From a checkpoint of a small transformer trained on Wikipedia.
Size: 22 layers, width 576, 9 heads of 64, vocabulary 32638.
Architecture: RMSNorm before each block, untied embeddings.
Training: a variant of SOAP for these matrices, 1085M tokens, 4520 steps.
Each number is 128 + 32 x the weight over the matrix's rms, rounded and kept within 0 to 255. Layers, rows and columns count from 0. Numbers have three digits each.

# up: layer 10 MLP up, 2304x576, rms 0.0347, rows 620-665, columns 0-95
# down: layer 10 MLP down (transposed), 2304x576, rms 0.0347, rows 620-665, columns 0-95
# gate: layer 10 MLP gate, 2304x576, rms 0.0347, rows 621-666, columns 0-95
up620:214064130069170128101156183136129069149142138091170136116148148075101168161169136207108078187168133108106158172135129117103140126125124139079133142123075141139152146103129092190097147112081067166169060120156077166098145165092089120100159129120125133117094176147145135134120122152118102179
down620:177125066112087091143191157132091055155180169136111116161101133121115111163196113142139096165057181132116163114092134151097154164131133125056125137160072159087168109096121128173173175145121129126172101125072084135135161221100078089150096146127119111182125127075114090091150077138185055104
gate621:147159186109179096121106171109188116138124108123170056174203142125105153103115129161156108123162122156129163106132140142153105134145130160104115136159124127104112098141113143133147089108160087123067096103107084137093127131141168133138152168107102171127118153133140162084142157161127174180
up621:126088131118135168122102115168099144133151119128106156195169163130119150180144156152168124134135077147085137064143098134165168132181120158133118157156109126122135141139149148135155126122186126174129146073119123141087089111160163155157148110124081139103152136135170096069125171161154090159
down621:142102096101197154123163168136119076119148145138162141189204178177182147149188110124122121130097088165124142157094127127193175104149129129141113111152116141164185099080148102146096098138146083098142129082127138108153166144127141118127116148149141143134118104169164184089166115136100091107
gate622:121168072168122105130105063142158158157144183119151114125115170148182107125103108122140151105133097129134193181111197115137113124090092165109146134097082119136053136121150099174128177135107150150202136107089084141124149139139132121119060156126159146084154160193156155167171111103127093153
up622:132105146161097161149077146154180081107089111134177135105116126129132118127135111150120184132125096101141166150048117091101149235175121062039137111069082107086151086107167088145133137136129172082110138089135061180150097139113153132109132131127112151095147077151171143092160089119123083094
down622:120130168129101148137127119112174108123092089118188142084153149104183135136174115089111157105144114145157130188075137041096120204135080120072141120060120107157154184125173136093121092119149196172100131151043086148182161135129131104107109104128117125128216071115177144110096159158170140093
gate623:122123130115198088116145155138098127147178136170125113105179125159133109163137129119188138120077145177160108106142079062143102160107112114123073128062102178136145126124118182171155159162109103146116083138090095105126086137151134129113122084167067102119155150113126103098138048057115120140
up623:124135118127173140173136111104080089128180149082142132119140112085098088104122098098161129197133164143132103149138177159195139154123140078123134128136169136106120135146124180149073075151168119077105104105105164152137153090113085135129119141050088082135142101153117141139163114153117155098
down623:107121131105165106106133067140121210130179156077085115079167112094142130125086143220140140143154114107060093032161102065156104112165095110140108154158142117145094175243107178124171132153127078102129142128093149191128167126137105145142132115110118140169129175161154110174137086130188207097
gate624:119171150103045132101176163109085072124115154171106107130166085143129115100118132132132145143199109109144099149128083095072109125115063090099103141124128185168166150128138164160115101102099131137108103202140119108064132129150150091071186147115150107105100120122132130192133135203097165158
up624:150113133143115188109119155195115153128126133153042134182118149160111161138131158103178129066153136146150077137112116074112090146073058089112122102114126164109130148157119114156162092086151129160171146110120151168140105146181118095090146131095097116130115150103100123164141182122124085141
down624:091121117150120141064085167129157183142125138164095097167171121148138106169123179109160168136154150150183097171195116079135122109107145157079129128092079118146131127106110099145115128116144140117101094103074113175122134119145105062122126113079153093113122140132116085175170131132142107063
gate625:148133174075197123096167162116105108191119121118108162160146164063088150108172127118134101133094089119142122159150188135140109114186149156124078137201136133176163142132116159177099183194159164143148136158056082103133144125163170074139055115102146151201106123115154142146117098135090134143
up625:130150180128154142135148174164106069184122093142173131102133123119132157084097156188136079166077110143182112123175129081173065076115119127149098088170129157185156100108194135142088137182122076159138159141116151105088146057137084077150096113158203184145144046143191129082048112108122089137
down625:151070181097114066119138087109117138088135114153090093112147130162140147046147055201109141118128051141141163114121110150151072135115152127180061096128178163146150099132170160130143128132119083122148160179149086114138161126117098172081119100125142108121184115117142117169105142103103129166
gate626:138141156156053168083111156122129116113108114205103192186088126127155048151167141102062131151161093146052074110164130138129094089126129144171120158116096129081138177089087139112092096227187152131129072154077136151107116178160110128095143162161120116105097110147142167157104165104191186125
up626:124130168133083140153129122163100092117126120140143125122176194065138113139150106112193126171094148136149105130089131149142114157074085140121112055102147135137128128161189123104133162112109084120120103130154190110127116140188114126065111124089118228149150163142100109120075097096115137150
down626:151152142168140169154121139099158107128172114141153113115119168162150125130106141123116105089109144127178122089104122113126186185140157174159101099114133086093142149126164088136166118088169136133087054144179167122172118161129104144204108115139131141085086085151133134108111173105133123150
gate627:095042087097139155146162117196153121177136140194146147080144146106151092070147151152158124155158089169170152128113130157121138105103161132145087111088132093107141152198098190141136118183118140119178139080128157115120143142152115128165117082156141081118140084167097018145160131116129114153
up627:115093065104105151185137140171130138149175107135136142129112114125136100084119143113149175168098100173113202149122156158090195119130134140152100151109168103129077154190128195118175074125081176098177113092117106169122109136118126110140075113117106140122109128163056132082148134143109144186
down627:164084136109132129136146171162080149124176120113082143155143169100167099148145148151134164153150113153142166149122111108147151208119135118169116165086160089118103091130109130163119116122186123125152134149155141143097126152132139105140112131136106150182119105139096093195177155143077107119
gate628:109165107123018100139097132065126131167137151138159086041108152117159100150138119087066168132130105124075155202132083106150061129137131143183110099194066175152229128072126083092140096125094127091187097105148097121087143092151181097154158130070069201130066100148127105176163098108153059189
up628:172089110097027102080165162122138141113089123124070124063070137055148082093131142078131135150156227134132138112153084121144077106201160132131125114165102157115164123090101120110121131179148121108179063137146171131087120089124155106109117134154133137139100136194031092158173126077139083155
down628:126098061122118117135184119099172123123089096149105097136163172093123153088142135139125109156087150115106153089163134145146157063175210142129143092118106154154111120149093095090151102144129154131119157124142131132063107126151184044131112149143086084175105062152104091111107146134095086106
gate629:159100117154125124119099093099139101158132104100108107116142126143164155152111106119139142164146078120190135124149156092115097131094120199116129135124191127109114124132130165154199130142156132178129101086141115110123083115098152146111131104126128154184091119121138081118072127083116100126
up629:128117122112124114127146112135145160068115189092161122076109135169052122109135123137137178144108175145145120094131166109134128074163073096124145091093088126138103163110116134134109044069159087153123025101139143163167118123128181086152113140110145135112104098112153147131097119161148141117
down629:151159140084158112142118157111142170095174167155141125110152185098099148124111098105123123147138129147131150095119127163107115093122132137128084131119108073076137136095103111146131089135056099148111107107132115214123152176132152147078130140166153070083125159127163082134112103136132194140
gate630:036105116122084152092117153087118147137128090119119157052066122137119067126113088149163166093119100130161079130166140099123086079105130078120127198157141176116120095096104112117114083158146077125101146121098165164151073119092124083106089130091121109131097150128136072135119103056120136141
up630:081146168145117108144166096104118112146175135147100133122074122156128123190114188185066079123135157117150121147146071088144161129137112138207165117123141157099135072104131102098146097127128115133111158132172170161130079131102136139121144161168136031093092145155122112136157078110110097139
down630:093110122110070086133067129107121128157126071158146126074099156106108134112147109131138137153154104114160129077148152119129090133123060120130193103101098138124161087176160143144152126118112161094112103185114138062175124118127110101124136049128107172129097092108123108096171120102132175147
gate631:109152137161126094123089100172107126078164122140112074128112072131100108104186173149074115071127103077141126173099160067114149101211067183173194152214134164212094155122113136196085129096102196176194088111095147085128154127128166126165146123057129104159175192158114109170119077149159172111
up631:188134068125142130100167133154167081164141154090150142119134138106136098138124085142153132178130070138102108128156125144163154137108192111155078049151097113105130119163148131100175149170113048121091139139079115151166086135141112128148150102165136182112136118163108167103145100155149100127
down631:149141078142105112107160146169091109134180115105184157131155191059143165165084124135176134139157163122074110138193106110164149118108155111062084105066115128083119125098167060157169150103149035152101208149096123147176101135055130124077122129101153187081131109154141132062183096159116057119
gate632:119166139059092061223116135154126112128191139140094087105164149135132113102133109148131145164104155085103106074121115140179147088200189099114096086161110136105180108128102151139101119077093109086090111126159117132074071123131109126149086129168109105103141137153086107088135137083075130123
up632:102097181169155158066168149121094112132068117118121148188078130158115113126160114118099126141151137186177116115100125147099088154099124130116144088118125151149140168129129142124163125123166145152122151105115102114205131148131096154093162104118120124176110117126126167096061123139112127141
down632:134126146144143148066140093144162133115085128134128105083039138111093136124170114106134202112136141175164119130080115145092162162116142148129121116114059176148071095131147136073147139125129149137100126126109142137162104095115114129122160160118140134132124130120196181156029136166094132135
gate633:120175130148107137182169156089150102129161108131146128161122121195173161113170148125162139172124114102088103102111122163084157128160115151075121112161142149125121131122079094120169138118119162138117089125134110079171112118126125108135129096145163110158089126088118146147166109160137145194
up633:139111113163128131122122144135111129095083194151123140090102131156110088144154143112149148071090142143160115059131137149153100085158140146120136101096101094098089143063194109101095133139139149120126109130132157153167133139146065148099101151130178098109152177151141107082072154106115105145
down633:145126105143068086135114146114112126099128149205132171111100169181142126139124129073178098120130186127139145093119175127182074070125123111104093109111122093141150159104143136102089121064120139100166120120131107075172129120152117128184101122120200135104115123093180084058118168134113160161
gate634:155120163051132114099163112156091099146162099100114124167110160100133102123116124135119112119132123066088119130151086106108114134173156107116102132143115130155097160115157091148138147127134104105118167129129148060131114174178194132116148131141211143104129148187159154131148093115139176171
up634:102118115109140157109132139083120141084156054070133165168113160128147124122126157172070134099123072127131130087148132124152155145120106159142159164131105093106174149084160092117105148116093123116138115156124162165148169138123152101139127147214146171088135197128110117103153104172097133174
down634:138143107116141150154091129129156155203149190094115101120097052193111178193131140167149102119113131153122135103152152143099115111112143098118125086130092071145093112159121156141121147118123122185091100141103163105154148097121135126093171104120148101199177107116087149119065177159123115118
gate635:119107118111145121121158131146139138136113151109091151114095122144093162134122128136066175125129179134126129089131128135135141133090160117122141111144086115126150144144156159118120136145089201088088102138149075116123122156134178149146100105166092126110153174113138155180190164134126168106
up635:160090164125115095126125130095125134152098100100148121177087098171097150119160121103092138157112138118105149131118153130129097138070171084144132110141091119084139118109127135105100156126136203080085081149147115109177137173123141129094069136169094069127174119121119124128144125163136089111
down635:095214102120134110189131099113125133102097152128095144169140213107133205093136105153124107139186211073145103121091154146100145103168178136096139139091178126133078129133140091145108139149132107096134176146122127124152078103164098107165114090147111190109106124117116101158090106119148064165
gate636:120138116073124121127091171170181172118176150142153075170136100113182164149174129175161112157104094098160150085118154165149175146114194125184181107117133079093174127153125088150234156115186149186100107167132112146081101084145141145117147111190118066169122157151089073139075119118128096120
up636:119136149177160171067124120153147170152143086126110073096116127126083107175081110132133129102110132111148105148112043124052171163103100184148120209081126117107148133113134114146115164125054137125123064088208155140155135188192108097184082092097162122141105136114135191163188078114165112139
down636:071081157096141107142101111058153115069145120110056053104152157147119122105095063168101107131095075132118100138133120162098132077155118111131147173158125127123179152179095108122183142142162141084101150126076124078080190171133109123132119129136197102123140100105167130141141123120089062138
gate637:114124111108168122109148123154126111062160136133099156138136110148107089109117111099082093140172085108141179118142167075124070123121147176150077110096130096101105136071120119086084068140103117131107151163156110174112119125155207148151124113076123168139151142064128070099146100105151118121
up637:111126132028129137128111086089139197100116114103160152140148158112164143144135079195146167107103168150039183138183134115138158171147112191095096150144127174137158146096137130179130087123130107163181128083084165134142143051161085111103129086141173139104095076160143169146171132092115118155
down637:142154161114138108133142159188141153095167169141137173186160177080125101120153158168069091159123147142106145056198152055083120093145099108183136156148160139177122121152132137179121101203123146114069187105131138163168110090045152139110118142139127191148138133214180158133143113143096152213
gate638:127111105132065114133108113135175161087141121159183142140128135155164103162170171061095140123135104133124135136113120133139127134131172116149152121100167127147123089133132144124084155156160103093166079087136073084109097116145108163164121129176105116129150202164105145131136142166183168083
up638:131097164133153118095162101183094110152133125092105070141150140153119157108135155089115120117129072130136125163102126133127127117106143158117122141132158120136126079060107092112094080110099116117080161089123159103148134151173179115121144140103170180157112131053160095155082067134149087121
down638:058089134113135141139181115139109122049092133100084107132134155090133151122115171162077090107147084075117117124131166166111139072097104113135130137169097139073130086154160169179129150111075121147081133128161115136157158125137082125122157124139159153128087072125174135095089086149166097119
gate639:168102162126110132083141190097078116152114146112128105106146097148123109119116124139060101166119144091133099132113111160127151086177164155124135145158111155169072131165105115125077082158109143150125110142108125103126111130115121134167095120103193123106159156136123161129133172087115130164
up639:091123107145151111152177085059147131150159139121128121147131084126093161155100163134153106089116137115099166119154032097113130132112114130126178115107101093137098080156122165125135119135139150129138078136112072118208119088181112135081154078136155077134162132146154149134121126136129153147
down639:093140153104093163099154118134128135150098125178131119154120102131083172086168146094142102151102144192101101165144112139147133160151131129097135096122154169131103142095088090159162078139103126141151099101073106119124087122129128120123122064170117145147089186124129144126060083147132163144
gate640:080134128100085152118125118160130190096119165084129141121139093169119107130112122158131127096115112101117138160090097131090096178113146138165119054159106147150150124140117079103104140108171220084197081131165128122159134126062123178144053133197165148123103183156124118130108092139135106185
up640:154137137147119151173111091118141123149192142096129140160110129162132102195152121075089129095165106095133181101140171115172076167102107087123142187077211139175092152134111159093074147072133067148147159072120162092083200096167158107127137188126167100162130141108140114155177148098117102167
down640:103177078207142120089099150098143129124082138117116124110131169132096146227114103116098129105111103137129163103117142136137128181124120059114156105110172123170070068137103185127066096088134064190088127148089144154137115122131111081095156165132159128125123058135085162123122091126109110127
gate641:072145121119187094124102168110139123141125201136124155120192109091101101118118121119128159096154162131094103110153169096118153123149164119176149115141130142104172167143105143137152102134137135153142101184102134127133203079136120144083109096145154150070134116193046168110126135117107151159
up641:059138144094103092086195142095099167125119129140171111140109107155049135173180101079179146082126125115132146105129163071116107109149177068138094083161152158091094141183131151132152097123112111124145110128142146110104082119138148130127146189152082087115175140115136126138144122161087118130
down641:110132098064126125104220153158075130134109156139126079143078084170108197177134169113141130117080111099077100130105146155131118158141148107164125140201127135148073162136109182116098147172167106143155128142106141103124082159102129168107094168146106101146151112099118091167150134127115075170
gate642:068137105129133128114100108120145144108113163198107104103162084129070095149115099141158096077145137088121094133107081188168140141052165144136150114115141109113119119080108105131170133139134091103199155126119140124150124077144140136129111117097093115127102119152135042099128150087156129190
up642:125145160103126137137087082095129167085098103131117091136184082161146111168138119115127136174139141158129125178102128127099168101122167089110129122128142141060154135177165155219159176093148118153145144134068100126120149156120152170166102092132191089062155151129153137171086150118098133118
down642:131144144093102086107132101120100133099125108171083082125160086144138099143154105124128134170172123209103138113161073130100112110155125096084125138124108103098143182176142092107104144130147134185130147172088135140103130095149096080150131084124179125082133141093150145100150116098133132114
gate643:102138091138137080193113161115140184117112113051152071138190162097111136124134151163083162092121153127103148151159161202119142086148122160175066154081146103145100096128106133111111077139058078150138136102177138110139142120130149123081078137161119119120140177083119190162121127136067134139
up643:145120072144115083139120109105144161120144154109132085131088118132086081120134143185108089126108142133155152123145147141088139116110129124142071172115123135150102160119119084105115085140071116185129178121124180157133145155177124123102140112149109164154158116117132145221093208078060175111
down643:100098121156151133176131103153111164162152164109100117101117185081098155114144108150150147077101151123155115123124114128128128106126114150172116129131161109093075155088106134106098107136078101120119085105150176136163148139177132132085155121130110167123149214087127130154083179090099095109
gate644:175149147136169134121213096096112154071145124135152132052128104202088147106115162140126094101099167142144121124100119132170139105122158126157171166108113131170128162150113130088090159123185075139200115107179141124159130157088099171133136151137134153111132046131174154128088113154131151127
up644:058101159091108128127062070162142098187083117112166058168103116051146109180095108060084163147136191101070170170148114096071089157107078126076087108169122104135170125183102134088116167077095162114127102143104097146126164164100118134175127149085136150149122165122118133165137118159137124149
down644:154123181086138104097131100153098188132095161118101097134130113109142083125085118130082151114108093180170118132149085134143165138114122122091120096203141127116162120123086091098135132118095181127140162167116144202111147100111081165168094138135186118128092171096145096120149100101217124155
gate645:112129148169204146167106139099149103116073140163160115119093158134144083128065108078111128079111125147112129096065148179113146143069077108113168125114131177128090066070085113136121092121110182082143143124102103100148118123137108117067092094152126148118127180139137104170126142071114079128
up645:104128137182092143088098164153129090097090071108085141149098155119127133134139115120057112166071076100072112103125112121122122151083118110106157117109106062115123123187073113134106144158159090159141149162143174109150089139118158063126108125150069108121116141120125189131151187134111118126
down645:101155124142141122061110136117088170130065145159083159160122121130209151148099103098138101124145135124096160167165145136097165126088161132132174122104137094132124136149097130203085144151103112104179168172142138116076098066164162157137092113066183103143099074131112129123136132173039099177
gate646:124117068092168158154152128143189181105130096144150123062104126129104086111135145125147143079146147141126146131137109109098121080143108124148098059094143132101192148139128120114152086093107137102172130131140122097106097121142140133196184095128125114172053180093162160170152134143086166172
up646:115153141157122125127075163076128139076133146152110115178136132141139148096193133097114153161105130103163140099054148131176166158141152114119132147114136106157158098103111148095111133162112154093137149157117108146193146077113146125147119102110124136187106062111115167083101083073173124102
down646:095141149158127097101130144092111123088162124107140153152144173215157128090096086165111194162162088134108111121143137138111142124129101129112156153071128091146132135155109091063107154133132126102108156125137065094090156198173127115120091114115109171156088107087126138133111157134140168123
gate647:125161111126155096102116108164115131154169180103121105137132144162143128170147169183152115107120098154185144115138127103097173111150131112136078120086085124136134131187114134183133111144127111153182147143077096145175118147064125120153100163179135141131134163095173174151112106149149100144
up647:111099162135085147109157125134142105157105131163119146097127137096142121053091115151165099122124125130116135100108090182116137125096136183101142134128174119103186076103089133069141130139165131145148150086148110154166127127168112166113117129100175143101133128101089192155186098154116091110
down647:149155097101131107133129121133136092092129129126118142167155186138098114128112117136123057155109121129161124180123144195091133152058167130151117159130142160144134129171073172130124087142151171168157134085124126086161157089142142110147157124161129175104137135152112164141170055138097093139
gate648:161126156206079135149188122097142131177122143091093093110131083111133187113145098190177147135163206142159120155144128151178095147130107101043157065114144151099174116102163088118133094123125131144127131110129110131159119092166151182156159123133150167174125128164164125078168098104144134168
up648:121130092067118176103145112090153154111157144136153138112090130164102076082119089110067108117153108128121151152134077138090118117120135148148095096137130133111177164123101128158134116100113151117180129136144155107127049131145110076119116142173144131160099162092133155109102148164123139145
down648:093141053083129121118137187114151067143210126130179115074084094139117065069154130101068060104093088116135143098151087131085068076112163074151057114134123136101179105135048175143178143135058162127067158115129140123091080136095090053141117132101141123161096129088162142132189120100130127137
gate649:102120139110065129178104154143103181075163127122149180185129134125104115096100121113123104116171086133163146159130160082127115125138093158130138127109171143213083136116101106110156146146046162152131156090121141145123145138119130093091145127138124092159141147125136109128092131111171122137
up649:130112146137069126112152123135141090101151118129100109143118155172134160130095170136127134166064178149118130147140148089138140193127108119112121154145123096122137126099085115148156120150152150129096106138150090136121079104124112155124111118179139161121134156123084194112097126132080160086
down649:127104095101171163140203184125129113173078126142102064133143148065130111106147150137209140137160191134106087144105109136126133132147120150124124141138096096068102181080138118151090118131150113126167068111135107123100143155183069150143086156128105181078077152179100133093142121124127142132
gate650:085099113100000053157118113114159153134120108177103129163128097114172138142061153094151162150081113110164161174058076139145130101159192113146108112117169088177141134164083037083146132096105239142188143136140218100132147026037150159128165146092155168116143167069126065208199143118119103151
up650:163160078088119092068104167138174108095042134193073134102091135092106112122124160138090080154105141073152095149162084147124126115088193128135118134125111100074141142123137098141173158149067160118193230162095150102087175112000147110140172092130164102177120131146160109171092136141114134062
down650:163159131151125084114193145191076101138125151165130122151159153147209123168153162089135175099134130130134116133150093089118113156157150149191111085189039139148155077150075102125077154125127162118192146128077107095132175076054129136124183102153142052161113173155163143078100098168136128136
gate651:105100122186076125133101122210140189150118118136131111098139138131167149139057163145135164121103082126094076174098085144106112125136115163186128063167169140132161156090113148111121158166133132089101161153166164100146151162133116151123137145088160096135144152124125131095124117145106145092
up651:118166092128101196134109162162125123148125116075126120135167176148151128134126096112113179120141119142090130128148152147141133123168114126156131135129173113146164140115149124132201089145181181130212158143082096084099197114125138168134147194127097079131079127140104136185148153080148133162
down651:120122135190128145136175111126175105116177095095091086094122217165183154179134138055123162124100073126097071137086096130063109158118141124152078120118178124149179117134170128176147109146096144136148139145144187092127085115126128147189180100100110096124117156172095137164156161068126067152
gate652:155145132135105143108144084111134153167154108132119146188180114138133142135171127107116188056166077156099099112113125147066100148152078108094185060118097093115130140135068122101134116094173110145119142143103139122098154142146157112170139060147174069110109152141148140154162167146157164119
up652:057161095135153169117091083165137115114121160128110087135069080101115116166142154115170194134140116128090169115128119145122098125132157073130099151146087147136123103111125121130080115171117114113149170111135159126130162151105129117154121108140152116127153140154072140154061101118104116082
down652:163134136138143135166112116139100149148140113089161099102126136192111163102148117098123064107119150173163138177149121128083160180172081186159151104097095132137140104149106165116107110119141106101150123124092164151117102164162148136049160078087135129125151158103206179119081174095077112129
gate653:132143087104165146116066072169165157151137089164140138125134117127053122114212148144152160115146077105187154139102152083115140111136143174132122128161098172122136121095125114074165097167142108103135153129131165171124125111105080131123116170137156125146140088107129120134152178137107133189
up653:096113056162157127118133116122132119160080073187097102075155127122035120085196134133135117199108067146107127113139197133180120120125113113136039102137198160134118144146153089058143104107064116159133086117131124129176135133094116127115127154135104134146127136097162159106153119130118173088
down653:109131074143087135060157127166165181125135167167093121130166121068097126119180155070147145102132084163148154098163123094167108151172107113117122167196160142170104150116106086136185093149120108166137102067125082123174129178052128136092151163115137142198090082143092162119154133153110112105
gate654:115148139103126100136064155148107075125080130130160124162167156144187114039114158170118163087130077173158132084073135124151146126101133087136063107091135097120161151149157131125160146086117112167096168142140131150142131157105134196086125067124082163137118145144156143156145152088106090093
up654:107142125144181148155163120134130135091050079077080136059118143131190100051140085171111085121187155131155124024170089073120108140126120189161132086125161122162110120098131137088138103063191141179131094120159108106130088096106162162170086138126138088156171068143156172148134126108096133160
down654:095114094098140126110133159101144105105138150151149130186189186118164116164129149140147140111111153140108177113125119112161085104114097140116109131170137126151157135143151151133161118121114099135131163179187151079149140112159101071166105102085096099106123157206120121148144132157211181154
gate655:145116152135184123036107119107105127136125120097122097075134158057145117108118121082127138176107200168134140089159094147101095143116101129106156146139091151126138121150137133139159126188109130189152099094140114145128115126068083107155068131119166119150150177144162138077127110055138132120
up655:141094098101139183148139134146152144066115168106128080087186169154078122138135134159164130119063115079161109144176111125122132132116105151142118141165141160111157123132141127102117111097160168122109156115103118140088112103074128095134139103118156152106134103094108155175102108171152116103
down655:137132155165135114150104105142147104135078116116091184159115110107131129090117110094071125126188124163132120163115160108125096129145158060114114101151127093139092191090086089132107153125138167109112111160135146174160097129164083127119101138127127108133104138174047066161124115130105122139
gate656:106101153123163100100130103168083128134139075115121149138129108060146143152129099167115127138174097121162142131069079100110055119100134121148173131115161148112170116128110143145225111123129107114159130100133204124018104118096127087138173076079079121145122123175118153109132192117153125156
up656:110156202146088121109147169121146119155163146088158164102127134117185183107146083132108117156123118103151088095163161129167114121131093171098179166144114134172124123083143141168196154150131067159153116074141196125071098095106102100117177090097143082135130135198184185132097152065140165148
down656:098128136080133101107078130094162106155118116114119101121197110093133145114111125077154154098152114087153168124170077114161104107112113173094133143165090189109149192138128138175143087093122077182150125128145174110133172109086113129106134134105147132080119146143127129153171184090136041101
gate657:110159154148091145111130110096154100081191120098091160132134181186152098103116102093149168164088138165118155148086189062143147195138117107130189168101184102129144139136072155102094169125104127092171138158133176133147147138148174145107125084174090172157140133125104120155042090158127133128
up657:142130158162136155109192162133208172102158142110066106121169183134116104087042149139120117138134049113090134136106196110116182149132113107192193138069138124142180102156124109149122182116155192132126172170106125121099119085180081121129122106100151113112171119088139093158081103125156116126
down657:159162157142076113084107130136087110128189091095126117178184165193166088112115102086141107087153164142129133137163148115140141149113120120131141144139092119121143154131086107104076136102090156088171170114108188148142092134237170104122064123186126146138151116145144120151121137148124140102
gate658:078077148038133095137141105139139141115076156152131119068159103137112127098121056103129122155102104132119120149134144116145132093109170115138118102154150118142117144092082120076062084134123141145059125155157145132173120126100131120149146080152118131120150130102081108170138169156139140101
up658:105103130130153088123090100130141141150111135141129119115135102124162075147140118122128095134122117102130092110141148159107140159145106126192113170147091070098116095081122156085135138146139160140161109089102097106122086093112152146092156135110195160134152109129177147123075146085131122158
down658:115189162160109114171088105185137098155091089114129107102125096128088107147126146128075107156144153072090102088108165142169140102173086112199150173085143189144179104140144155112165138199141108220187119128106141057071105101107123147155169143095201193164070109143182137119115132144190170149
gate659:106160175126109134156146118170130134112079137105181132131121156068084066134125150128116126172126088092193106175131122088194098099115122092104105150136148151102089148097135129095109093128172123135114172121122100134093112109150148146135199166122117198117129094132108158115055146172076123137
up659:130108081109145162110134102141199148156061139095112068106130087157150095116117111123166138107150138169130093097131087135089154112096107159171135094123192152118157120163159153160148094110119136168115056136092138135131098151122116165137151167164101127170163106168120104170087108101152136068
down659:122136134138144138099162121140169139155125135116109118110111142161155062108186175126165137146137131142141105085183165144218129209125150111153097149160093186134155128083165156105109145145121159121114106117088150069118212099151140130119104145085142144053109129094139122146136114152103119043
gate660:122148160139132122152175143107138155144137132140158116107129119110117139138114161152105122123080104175097119125120123133136132159160142117185113148132120162100097120119117126148126104103116149129087081121112128129142120156079165125146122136135060102158137128142129187115108142133109112107
up660:120143131100173097173076155095120080110084136170103125101117102094102137123105136143106141157123095105110128137117100141130167148171101119120072094124171130121150155151103154110137120084132121135143135097125102126127079160130157140082124118121089123121126138149150114120194156123134130113
down660:135137115147147128123135110140101176127160115126096123069091130151122094131127171152094082197103120205140150116133110136164123135127132135156112124142086127094131104123123129195140144099092119169111091150159171121119130127159142072118120115155102093151129111116157134166099140159125130128
gate661:136118090036119130138142086124084182149154157119137087184168140122154129200057133099129066085157126157168134068149117093184084132092085094079131086136145130126209185107092166124113157084130092161135104145111062110191196082136125157131137155110091141109113198136136098108124097127121143161
up661:158110145146126106132150183174083148110138084150147095130112119148110080173132130115100111125187127121160116136111124133101079083085117118123136119117120156088099131133159103180095070205120089173117119140087168126124141174161148154068082142104223178162116119134141111154133150116087167120
down661:111106149136106111171139169168140140116135110180096108156077114128143142152097138104083067127153147117178125152150127181082070105105118170139113148105121126105065111074175124130126075109111095123117126119086147119104147119118167219035112155079178171174123133143159091127183183131112077118
gate662:089142193170118077127119072118131115100115116115144117151186102097102080075069161098163159050156109092140122178122184000186137131070078144044114114183169100150134073150191111107171122129146125116160160191151148075064093117087015162138166178140125146155207123120127149163170097086095091151
up662:160085101125182151124107120144096105132218192101107120169110191168109221139092052196113045129169124085146152097152073219120052212071090190164150195110099166159171142118122083131127144143180158178151108018125122154067155108025185072135077115114182127148012108245077120141115183131107118097
down662:139059133111152105121135103120069119173110138134116098122150121136167167143108129062114091105119149099111155133102125106144109112144102147087103176133129181102146113123134073093065140130144123109148141087201170131110132083094161070154103166110166164124104102145070102114137222120106129083
gate663:138151151121153137138157116179122122121093088113136136169110112152121123114110118173137101066236082123136086160118104152169105153094160109092129117169097167122129155102148124165168111176146131123146144082124137172162058098155163188109171092143084093185176137139114119161147134147096167098
up663:162125182092153127139183137133102112137150121155164110062127167095140112103125143083096179122130084128147166089065083108095135119127115157132131166107093175176121166159094148141067057151051112126212184148178108131115159209191138082127159148171080162139084051131107156076157128112100079161
down663:138079169059148166125205117115094155164144094141180128094141121117137132159161155093099213170125076132157135111106119164127187115141084123112139117164172185122193130127132159129121087120074104137127142157133127136158100189153096100135136107104083156143106122134146172081160097095135092137
gate664:153103176131177049101120145140090120145133082129122132140114129159128168061096120113152155129110077089093094140149140156080156083133159156108109131132130172131157087123104153115144124104170093139155118122111137100109143173099156191127128117116121125076192134120110069136108160175177179167
up664:137123137096138178096111150115179117134120131070111140142182130103081122070127164158140093112169142135148086182158118086150126137089168127064171143186129085151107152166142130115148128161117123164124093128158153152112084180125076144131073160086106126138107109164133147107116089125168129119
down664:098031109087159155133137168154170115102136140127129127159174137062150160131085199086158097131132143180155162164147105113110118115111181095100126137155154086119139127142081129105088118124126126144124111146139091164097084128160081099172085102094107149147094139100127136157160079108113119101
gate665:085146136156115135117107135123127073121088146154158120128102086078161171170141167116115082143155133091135076123124088083143161221127132158120146127123089128100140118149131106080126147101178148133118146131089163159155153143119162123103123105159127095123105112122087098159153132154104169130
up665:169159102150126157165152134137117147151122122106121086113168130131112157154135115107122174107075136166121130110130146201111092154165123086067149179108133161105098129098152178119175113120101097092153107100118166132130114127106111135137107125133129072136155120119143146112126163143085031139
down665:097128108102120091131149169141130109135103161119110094111175141106116161188119092101090106152141133113079122123128157154136079198155129075107146173131194107135133138105135171139178109138079144102117122115119194112094106084117095109130083143080183131129165125110150173125109137156108097142
gate666:162108141058116107082121132128124187154098150136160096140147123118182125175120092185145078110092111073112120088164190187120232103087166151058163095169114114142170121079120076113186126167126113042109131122052142114186085080133176123145098094129074142133077106137172107066119110110083158136